{"hidden_size": 64, "num_key_value_heads": 3, "init": "normal", "lr_head": 0.0109, "max_steps": 3199}
Each number is 500 + 25 x the weight over its row's rms, rounded and kept within 0 to 999. Layers, rows and columns count from 0. Numbers have three digits each. The size before them is the row's rms in percent of the matrix's.

# down: layer 8 MLP down (transposed), 384x64, rms 0.19, rows 273-319, columns 0-63
# up: layer 8 MLP up, 384x64, rms 0.197, rows 274-319, columns 0-63
down273 090:505494475499534528518500533516476470484508490501464511542503515542441493470557482507492507444517482491499506478547481512480481484470490484540494511492489540490532499461467490459477499472490475
up274 098:483520500473498478508468505518483511489527529481468515516526471497472469527496507528506513467549475554531521485536509522507456502495529484509515496442518482570521473520492520485511507530486534
down274 107:507495480528528493501503483471525480552532508480511495484464548495491562497521505503510534497475494488459470514462535486547513540493482512545485487514476541457476520486533491487499521470482487
up275 062:505474541465515487536485522448509531530500526466503503501475479537525475521496526508490508484472480492523470476518511523549452499492534540494525524536497552491479518476497496482493518450512523
down275 063:500560488510512499521508489536465519471510476502545483495483515502545487465509509518486501517495519532495514537479451526474482529473521467478471507533473509511430478515468517497472467487525518
up276 064:489471533484497479460510497507514574509491487503482493530437507547501484435526536508468544513486514461470471498517503506480486493519503502482554473488487503517517522503496488536494495478488502
down276 072:514545491583489485511483477521526529477517536514518502525492471508494482482475519507464523490494495474504515504480487562508511488515520488519530502480455454503542495550530485511499462493497481
up277 053:467487518476481455479481476480495529480464466474474483475518509508477495504511489462481495550472529523520472487484465508475503525529510484518513542420467512486521479531490496475477489478521518
down277 059:519534473549489507493466507512527443517497512509517489536526480488566474473491512514464493488484492456489516488519475512516505432493467499495507464509523469530506496505498495506545497544498526
up278 046:491499518522534507502531493518479505513568510511489496485496499532460556526488527485468514514473484489526538523483497516542524498518534536491505563514497516518531520496544486500509521462518458
down278 054:458480463516483476540499531519483485497489522519465476527506505491488477534487497541502478466522516464508527500506459479468527507534505475490498499521496494470490464546470506468469471482428506
up279 043:515521479460490482529517482470496531484477481466523497477472536482500535501504472490543538497472517496521487461468481490473487525541451489483500479527501470490446537471477522521495506514525544
down279 052:488506507525512498485509487471483483512485456471504471527517479493493506465467521495470505501497537512489465489428524452484521507466515485500521486509472513505544442466497485482547470466467518
up280 091:491442520464494489521530486502481497523492518493471513512470580515482538519513490475499497509516531533490480522474515455499470539511513440459512504487517537488487515541489512523522491497517500
down280 078:496522496504498486525476520489536511473539532552480489500497475499542474494538484466550477522499519503510474479550527525484503525504460493523490511521500543467502499496481458508538461493451516
up281 085:524469474475524454556490509532493512541510531506504453513477538523525504489533508505517508490491519490507529488494489486509459514539475498504491524503553555531494492488476491545486461518488465
down281 103:495526504495481529491522487511519500486459514467485548475505483505471521520499506501556475519475495502483522546515498533525510525495545472510510473490446477450536488533537479539484510480505541
up282 040:533488511491462532517542533475525483516516463565497520499462519470492534467507487480466494505511519558518494512479497464511500507520528529473493512521481499549516494455474497500468516507498464
down282 043:542504457520512502520512480535563462482507498487505470499486495464518500507530498487515430545514494507510474499508499499479528487446474460508475493473506512502524546495535501513523503547503518
up283 111:475505505544484536474503485498474511512484506507451508490520452501512517546439516515528512502512468501504529467569448504531503526501483511478473510488492479502472489526520498474470526536502477
down283 127:493457447478471488529517559508508476523486499501536532489493496521488543482537486487483508457524516534523501464444504500485506481500551510501522510526509490481509504487507534470508515461474542
up284 057:470503507463475451456454485488487486505479537527451519484478488534457499538539497497486500483508485493517481471526486496470469523519517492525516480455493496477470486530476495492502477473528450
down284 077:486510537568498512520516479524520511524512547514520448492482498493510480468531491495509475522525450515489474531464497503475517528453483474505471500516477486543515487497501492490559471531494486
up285 140:510485524467481533486537467487481488513504528514494525530515490487505522495446508454502552506522471514539528465473451505504505467485508520520529530504500557540485487498480489465467494504481467
down285 147:523511495503506488499531473495461491502509491495455463575524450477512457466473535484501465502520520546529500499468468493505467462516503485492477478492522484544492528487470517477511475500500515
up286 129:543481480449490486470471559489516491506456552485518505502523466477515515509512527498486493486488502522528527496502543535496469500473514546522506487500514495507546473539455469503465480504513489
down286 114:518502539512537486521508480447560490489520461456524493485484493452507468501510466514511537532505512503491517483526540497508460477522476481514498541537496496465494521486492485510526531528524535
up287 095:509556492501466521488558481542482454471485536506479511505499505480484522515482526538494475514496492495463491524475462448472497550505524500549479517522481512512468489482530484523506481487487483
down287 091:522503523504498487489511516543550506561524491491502478515483542459508506452511505497502512526532502474487493499541536462533516510518486490506470445489514475505488535541528470490513524545513482
up288 088:487486519463520461502473523453505484488544472530514505529497514505458501482498508497514484511473542522472500512493537533555471486552489494489550472485508497502461534510519519448517498469505493
down288 069:490495490493516475473465493495494522455520502462490476517461480475525518521481457474482466502519502525454496522535504480505474437501525503498497509469523477461465490491500535489458490478450537
up289 114:488519541556544501553540488446520495468489474509454543528499517479478507534497474520456496496488531514496511529471492458518513516473467529521508495506493501516485519508533482527498473494501503
down289 113:466497512475508498507434466465494501502533493514494492442505507530480538516519533514503489489516463511457496522468521500528507496475510524461503477526453455513473463509541531524481480512494481
up290 099:550506490478479500483503506533508533511448502509493510490447488520475533513505537505453473462532540511498514497542498501471501487442505498535492502466480498496543478505509450516470493487499462
down290 100:486474511512518518496523486507508479490468490500470467534519483476546472444497490517498552469506532521476524504522494483462509490489448460477489520455512490530478537470474522488506503537460482
up291 119:493514531540481526492486472496496496472484510486472529522509484533504495507504525507473536481483506499466499507457487524492498553506488474522473430489507501491459517485474472541477518534469567
down291 126:530495499527484483514468510547539525467519502547487520463471482503473526468516487499489547486510442484497449513516538511487555513518501513505546500543504507521517502486490463526486499492520498
up292 084:510440453487489481489507539514501490478520564486477489468510477465539518534484514539517519499492491533478525526521461477517477504494486497506503465527489510477464518495480468521460498529535526
down292 077:477476437484502514489532473504515500479511498485534503523492504522531485462509500523477537464498480462448507494469520478460497425485532492473514517544493491500489544500514493509486519536488488
up293 104:518524492465460488546508523494492522532515530504542507491495501489494524495531495501491509473496457539534518479489483505469501464543503514555511493514502531521494483530527517495502484408481497
down293 112:461480509476482504491434512497484516490488502476525500478514487529532527504491498575517502478505503505487520506437488506505512512490533536454480483528470498477457502479518566473494501488491510
up294 043:547483496525490461559524513459552459476527501527538511499513495492508491523509486469513509511515500474506485489506490472535463533517500510537526461468499526511493456525526494492474531513535527
down294 062:506524468494461535491470498532468548491467504493462488518495473489530521481540515520490488495521513480527499485521513538518517532490497507559494509533532465470514479504551478489543487499491451
up295 091:473497549464459500506493516486536524506508513463522540495507482497494484492501504504504488514525544510507542508482497527513500539526462511531501450473467539507469485511449488442511454492493517
down295 080:580488483488512520537513484510487492513499471454474472469468504494505504485497472499528500496492477493515499501490489529497524464466549453473499515463519474525495487507525553480560492489510486
up296 074:517509501452498496513452484525431506480495480448526443489476495456518473524524518529514478487472467523540528484515505483455491501527487522508492497509528519509535528525486497487472506481506507
down296 084:507477456543485463513517489460525465527495508510442483557525511517512493504500542515541515505562505492453487500504500480547516496522505506515507513516515498492511493495540519531452489477515504
up297 071:510498567482515480506487510494507522430513492483510544483504480499465519529503484466476504525549433500520498488516480486522492506515511470487499514518482483486511502502515477505459484425505482
down297 086:497535566484473496534482521513506509478511474495507575504451528491548530527532465499515499508510487510515469502514490524505451525517502511516517468441476506494487521531509495496481495476496518
up298 122:511492538490500498468485465540479484539492530545536476489482500536446500550519482521451482438505478523537498509512478502504479522476483529510489500513508485467517480508498521457494493520469511
down298 124:500520497541517463501497495519508501499507478512529508479542489451464442514484506486461470562518495526507496482475490508509511519513493527533546506469470478492488510488521567511554510506498510
up299 117:514479482537527509509529473507519472465531520491486501501508475454515542503509462509488499513487520539506496541502470510473511470481500514495529452479555503509512556480506472469462552524503519
down299 107:492481515508496481489472541513518462491487512456517482488471482475516489477510462505528494496419455494501534505525472507498503485527473492487457498477546489473471528491508510516563516512525477
up300 072:477491543492534504509477475441469526480497514491465485488498529474458481487526531479479484499488492538510484529503482496519497532523468521492488552512476510558444497473523523485516500490483460
down300 069:473503538498493518494487476495473531491459475463506500478507511501512517489501527439491472500485491539510480475520467491489525551476477508527416538516485496466454484516530502481500477489493501
up301 094:480542519508553510485525489515482512469517499499424502482464501499487474505530493491483458537535538537525508510556517484515512519497518482519463496473516471492471509516495477501505515495541461
down301 107:492537513495493539513512487506478470510504507495517487460539484493563508465542477538479464493486545485520452509547514487512511519467525514535492516506488519543490494500522530466488522496489451
up302 109:438529519484501488559498495520493503487514489513507477522540490485482505498510504520475488524511533488489504545508475485509475546446446487496513467466478487505455458510501489534473489519455500
down302 085:494495505512552479486490475507545485544491508534456504495545499514512551438505501464487497535474489510466516506467502493494502478479534544521529520458480521473535520490483523510471518495519486
up303 040:461479487533480518524502480498518482464550464501483515478517502471486508490498483528485493465505487494464462551503491462516496510513452517511523492486473447535552541501492490497516485501536456
down303 056:544536489520533547507524503510531504543504515491472543509482505495507526504512516524489478510525507517532476508519526487486535484512557511481474558502511542504469523533548510510544521504514479
up304 053:524494533474495483506497479476533510509497527492522581487502513478476500482520460517505523529508555497559487557519485490468473484505503546486495502502512482560486512510491484490509524524510479
down304 062:538523462462522518506462488469527545501471521474480497494487495488500464475476485474528491446484484482541508489509477473450471513517490526501468495515522502492466475526517456462464491498511471
up305 122:505518531553482472537519479496467482503501537550476471523465492469514473498470522481513516495515523495479518499485518451503476494495462539484491529522523506505438505477486462495493509496511444
down305 116:497476498515494487522543512428528533515517528494501481494469532513501492528501502490483510493531458535516474492465454477498511487502513498470539502503490478511547456500512436520495529464474515
up306 101:531533510485487468505531492543506487467464448522520527506470508507468495475481450499463512559502516485502523494511474529474478515501521474492506518444489499492520514472477517492503475527444481
down306 084:484501508487504532489519484488488539495523492463524460498510496508514493504459482523518488513455508450484510538532496520520506517503492488484529505498534468516443501470449533510580493518473499
up307 093:466521535535469522507499517485495535514520533558508461510503475447495507508492512508502519493528492515474513509543503490548478478485458539524524451515522507511477487501514517475468440495482498
down307 109:521478505486497472546491464475509474505484504449456517497464493491462486568503482493511492469564459508517514518480526485503500516473470496509475499530484504500511501451476457516525499474505478
up308 106:491496528495532508428497504474490456488479478541505488481491507458519513512572469490503504474465513470518488518470488502463499521537471520476505530486544523504496555494494480510477495503510483
down308 106:469517473474483490493483479508514518545489495526509504513474526538489499476548476523502478504507520492499482526495456500513450493481448503509546480465461555454505502528465479479505494458524515
up309 105:493463505506499484478491515508520485480563506517491479500496460484531540554530526520488494477515489519473499498522477501555501498498518502539486475514498533474462537494522432522500511547516515
down309 102:479477508485488478481494487453494505494535472477531518475475498528495475533469536523496530466517531496502549519467517543484528458495536496491483560484524499495480487522454487514504479547487515
up310 071:508492528497503495502540534484480489492480511515521539510460507543508538508490453519489533475493506488532507483492485490473518510540513532469477501513530499506515534422437539492498492513510466
down310 060:478513405506503462521498525519540486513496516522500507537513502499538520495501517532555532511510494511526526459508485490474529459510493491472506497546512520492515518505523554520500490517492515
up311 093:480485538452483475526503574484505509529451509551475500479468530517472525458486476516520503484494508512527507509460495496488516507506533507527535471490511502486514468509472489471515507470459476
down311 087:507490493484490506542495476540501499482475452531532505474515535449505487546510575516546484456495476502502497497513500520509516482496522548524461478489516519497507502464509523516511504462495467
up312 080:530503518519459525497533493499459524501474502476498482472496464459540505502511548508471535506494497554488468497506492474496493503535509505524460506475493539494507472506532475571463493471525502
down312 076:471518500450497498479510542467459565495484515545479523505493489481494486505522493503487509503529483507526484541491494464491521556495481514517511504485526513547459491538501455463483528517474505
up313 111:538497481489480459517510515555511495495524504475499532543482517475472555524489523465519487492503536463513479483509505485532479519524527512486436506537495485482523465501489499542481486454508508
down313 116:476465499539484540488490466474490496485480492517487464508455477537497482499498502492509532480488535471488540475470563536484501480504497510496479476468502508486475544479435491465524521494527491
up314 086:515461492491485492474493519473457491538509516505563520492509492488489509488498527461524529507494486531500439483497513487485497467507485496496496523531560507447522522491491433511473512467513481
down314 104:490507526519457557515516510474481515483535536520550496482492484536457494515483515535515475455533546544496435506518490510493515483483551485517512507500498508495501469500494494510485479468500525
up315 103:502475496479493533526467525514469555526513523511461473476518545522476467488533555480544507513500481471537502515524491512484480467511514530511468506491498528530516506518486467493460494500546515
down315 094:480538499506543506514525508472513483540538484458483477445535461521491477473497499489520484512479520486486490504560503489512511477463465527506521515449508477513490557503488502505452489519504511
up316 097:517502533469521512485509528499515557498519488481531459487492525520502538491471503509500544448483517526536515494507480487516490492506519481519530541534487505482495489526507522463433488456498545
down316 094:487501500469549463476493508495515502510478511480469423505510493493485488519490463488554501485488523491501493518483526468513473508537502470467548515470523475532479459472456531489494474478496480
up317 118:467516458476467552466548504504488497525504527508475500503516487474547498492511508522458472497537481466506526507503462546545499503501558488526525537484492522475519489516503475499467527493490509
down317 118:498501544496475484534527466472507490475508493465461495512510497513495472502459516442549505526479452503500568484473515480480524515491491477509511510461498513487458521555488494482477488481481501
up318 074:500502537481494500478528511500519480501518550518509486426503448513468542501488485539483512537520514479532518537527518538498481491496516517502504468446517483513516491520514470496478532538502469
down318 089:534511534470508491507530521505503479532509529533515533470461494512525497517486514531494494477527521480537501492507532496452486524492504561469457500515488524530495487549512494518549460537481525
up319 094:495498529453457512487506521526530525511442560471472495524484479520491522504516492462469497477541492494495524558528479525499526504462484532510500499500496514532522472492478485511474492548484501
down319 096:470516513507476553508488507502520460479518517459485478505472472472546514495490529522534481486489548500498502521524502503488492461495529502474506537487491486553471521483454473479456505552503474